Weights of a small GPT-style language model, trained from scratch on English Wikipedia.
Size: width 96, 3 heads of 32, MLP 384 tanh GELU.
Architecture: untied embeddings, normalized queries and keys, attention and MLP in parallel.
Training: a variant of Adam for these matrices, 94M tokens, 11497 steps.
Each number is 128 + 32 x the weight over the matrix's rms, rounded and kept within 0 to 255. Layers, rows and columns count from 0.

# layer 10 MLP down, 96x384, rms 0.133, rows 84-95, columns 128-255
[[ 52 140 145 136 150 135 146 142 108 123 119 142 113 161 127 149 163 204 123 142 147 223 131  93 127 145 160  51 170 139 115 111 144 152  64  96 117 102 127  89 190 141 103 145  92 141 144 162 103 112  94 116 123 106 134 119 164  80 162  90 141 108 106 123 136 138 156 134 101 155 132 182 124 116 106 159 128 101 149 133 126  96  92 103  96  84 140 125 120 125 119 127 139 101  80  99  93 133 145 114 122  86 178 180 140 135 165 162  81 124 104 161 161 102 175 167 103  57  77 134 115 116 214 174 130 148 168 135]
 [129 119 144 181 101 142 124 127 119 119  98 185 188 175  86 115 122  69 165  77 155 116 130 115 184 145 143  89 159 142 131 163 138 157 130 148 196  48 110 108  80 106 149 148 151 172 195 149  93 130 124 144  77 130 120  88 134 129 153 130 112 174 138 130 161 146 149 145 153 130 151 167 142 106 129 124 102 181  71  64 149 103 139 129 150  55 140 151 116  99 155 150  76 188 164 111  94 133 186 118 104 154 162 132 124 153 113 145 108  86 150 108 126 148 119 105 145 110 165 166  98 118 165 126 181 112 154 182]
 [143 125 102 114 169 132 149 134 127 108 175 123  88 153 105 137 157 125 151 126 112 160 119 139 126 112 175 113 122 149 147 135 160 170 157 122 108 103 134 170 142 142 101 109 122  80 111 137 126 149 106 123 161 124 129 128 114 138 150  54 123 154  93 179 137 139 134 132 155 112 125 138  92 108 197 103 125 109  85  92 150 128 122  89 137  77  75 188 113  91 147 129 162  60  86 112 178  80  83 170 104 128 120 142 151 129 160 113 143 163 135 151 126 123 111 138  90 120 135 143  96 117 108 116  92 131 110 118]
 [124 101 118 110  88  96 111 163 105 138 145  96  93 162 123 170 181 175 169 155 100 160 166 172 149 186 160 117 150 129 140 148 146 117  94 130 135 172 114 145  85 125  97  79  91 100 114 138  93 152 157 148 109 163 205  97 151 113 157  81 145 140  58 101 167 126 169 115 114  89 162 115  91 176 125 147 118 108 208 107 155 139  81 171 131  41  49 123  94 140  94  97 134 114 114  59 197 131  95 104 194 125 155 132  89 148 129 141 199 189 119 166 128 128 144 199 109 141  92 132 147  65 180 157 118 115 113 139]
 [127  87 127 142 196 152  97 123 117 157 117  85 136 149 132 145 167 112 138 198 123 148 130 200 106 134 113 157 116  74 148  82  93 225  98 119 115 105 144 161 102 113 152  72 130 147 195  98  55 133 113 147 157  98 116 131 106 153 137 136  77 183 131 112 104 122 137 119 141  91 157 147 121 126 150 195 124 108 150 156 122 110  89  90 203 136 114  84 117 143 159 181 139 200 199 134 115 122 127  91 152 108  76 105  67 127  95 168 103  39  87 117 134 159 149 170 147 145 123 138 125 112 124  49 143  86 134 130]
 [ 95  93 157 193 138 117 134 155 141 140 110 173 155 129  71 109 183 159 107 133  59 179 121 136  94 206 154 150 115  34  99 159 127 139 103 130 141 142 125 206 116 144 177 100 114 146 107 179 145 218 132 132  54  96 114 125  80 123 150 116 138 119 168 154 127 102 144 127  60  53 193 169 147 153 180 102  63 131 101 178  66 143 156 123  99 146 122 127 246 137 245 154 119  83 130  81 188 212  57 255 165 134  94 101 190 184 181 137 113 141 123 146 126  81 151 137 123 158  77 111 135 106 192  80 156  78 154 118]
 [127 116 107  90 101 138 112 113 112  83 128 128 183 156 102 132 103 138 161 200  84 188  62 159 159 156 156 113  56  92 128 153  90 138 169 109 121  99 159 113  89 139 184  86 127 120 129 160 149  26 193  84 108 159 121  97 164 146 154 132 120 115 128  81 124 135  65  66 184 102 103 161 118 139 122  90 122 127 110 133  99 136 119 107 148 100 120 102 103 203 114 147 156 159  86 129 130 126 115 124 119  85  80 150 147 154  96  96  77 148  82  92 134 126 109 100  82 128 163 133 130 146 174  84 118 131  80 121]
 [147 151 125  86 123  85 151 162 146 124 105 112 150 145 161  98 126  88  80 121 143  57 167 149 124 119 154  65 127 102 111 121 129 155  79  64 121  79  53 113 135 126 181 160 120  74 156 111 146 117 111 138 130 116  81 111 101 137 132 142 105 103 119 125  89 146 158 157 136 154 108 126  85 145  82 180  93 148  92 188 158 160 113 153  97 189 113 140 190 157 107 150  79 150 109 122 156 166 117 122  96 130 168 185 132  89  90  85 121 122 133 194 126 130  91 108 165 175 132  85 171 144  81 126 110 163 102  88]
 [ 86 151 126 165 166 139  92 178   0 106 129  90  89 164 109 178  85  39 110 241 110 194 164 185  38 193 146 136 147  92 157 212 231 120 180  84 142  40 166 217 145 194  91 188 168 209  66 222 124 175 152 141  95 136 107 130 184 183 129 152   0 188  58  80 157 139 195 124 105   0 135 125 158 143 144 131  76  91 112  58  92  90 140  92 155 122  86 150 150 156 184 107 127 219  66 124 189 142 187   0 207 206 174  61  92 179 136 100 181 151 111  51  46  62 203 174 146 227 150 167  96 120 255 141 147  93 195 167]
 [185 122  64 144 105 105 160 145 110  95 157 138 173 170 142  73 182  54 126 140 187 141 147 137  91 112 136 143 130 129 148 115 211 158 125 120 187 122 166 157 109 135 178  83 165 183 130 119 113 160 174 148 154 100 138 112  89 180 124 104 127 163 171 144 203 140 148 157 181 144 131 118 184 139  98 109 123  81 126 110 159 161 141 122 145 157 161 191  92 126 178 128  89 158  94 200 153 107 142 105 163 133 159  84 107 146 136 176 161  97 104 118  33 138 162 132 129 127 140 127 121 139 106 134 135 122 119 214]
 [148 125 109  62 131 186  97 121 153 128 111 152 125 107 132  90 131 167 151 127 160 129 198  93 116  69  87 154 152 158 211 175  74 108 129 153 138 155 142  89 159 127  81 155 145 139 142 132  76 149  77 155 134 153 168 108 133 153 154 178 157 173 149 148 166 122 184 189 173 166 146 179 114 145 138 105 116  82 131 107 152 118  82 148 108 164 129 145 117  88  78 118 119 128 163 137 154 127 149  87 144 126 119  86 136 117 133  79 148  99 136 176 133  99 117 151 144  51 122 127 110 188  95 133 106 148 138 136]
 [ 99 133  86 112 182 122  93 134 123 126 141 161 148 133 103  86 107 107 140 101 165 136 135  90 153 125  96 148  87 112 119 135 128  77 114 131 143 120 121 177 139 179 115  71 147 105  98 142 116 179 128 128 174  82 112 141 156 113 128 136  91 101 222 106 106  95 136 114  75 132 164 158 124 130 121 172 101  97  93  98 133  78 142 112 104 148 148 133 140 172 155 101  68 154 123 134 143 179 113 100 136 111  82  89 115 191 120  80 128 112  99 117 117 149 135 127 144 110 134  87 143 205 124 106 141 107 129 128]]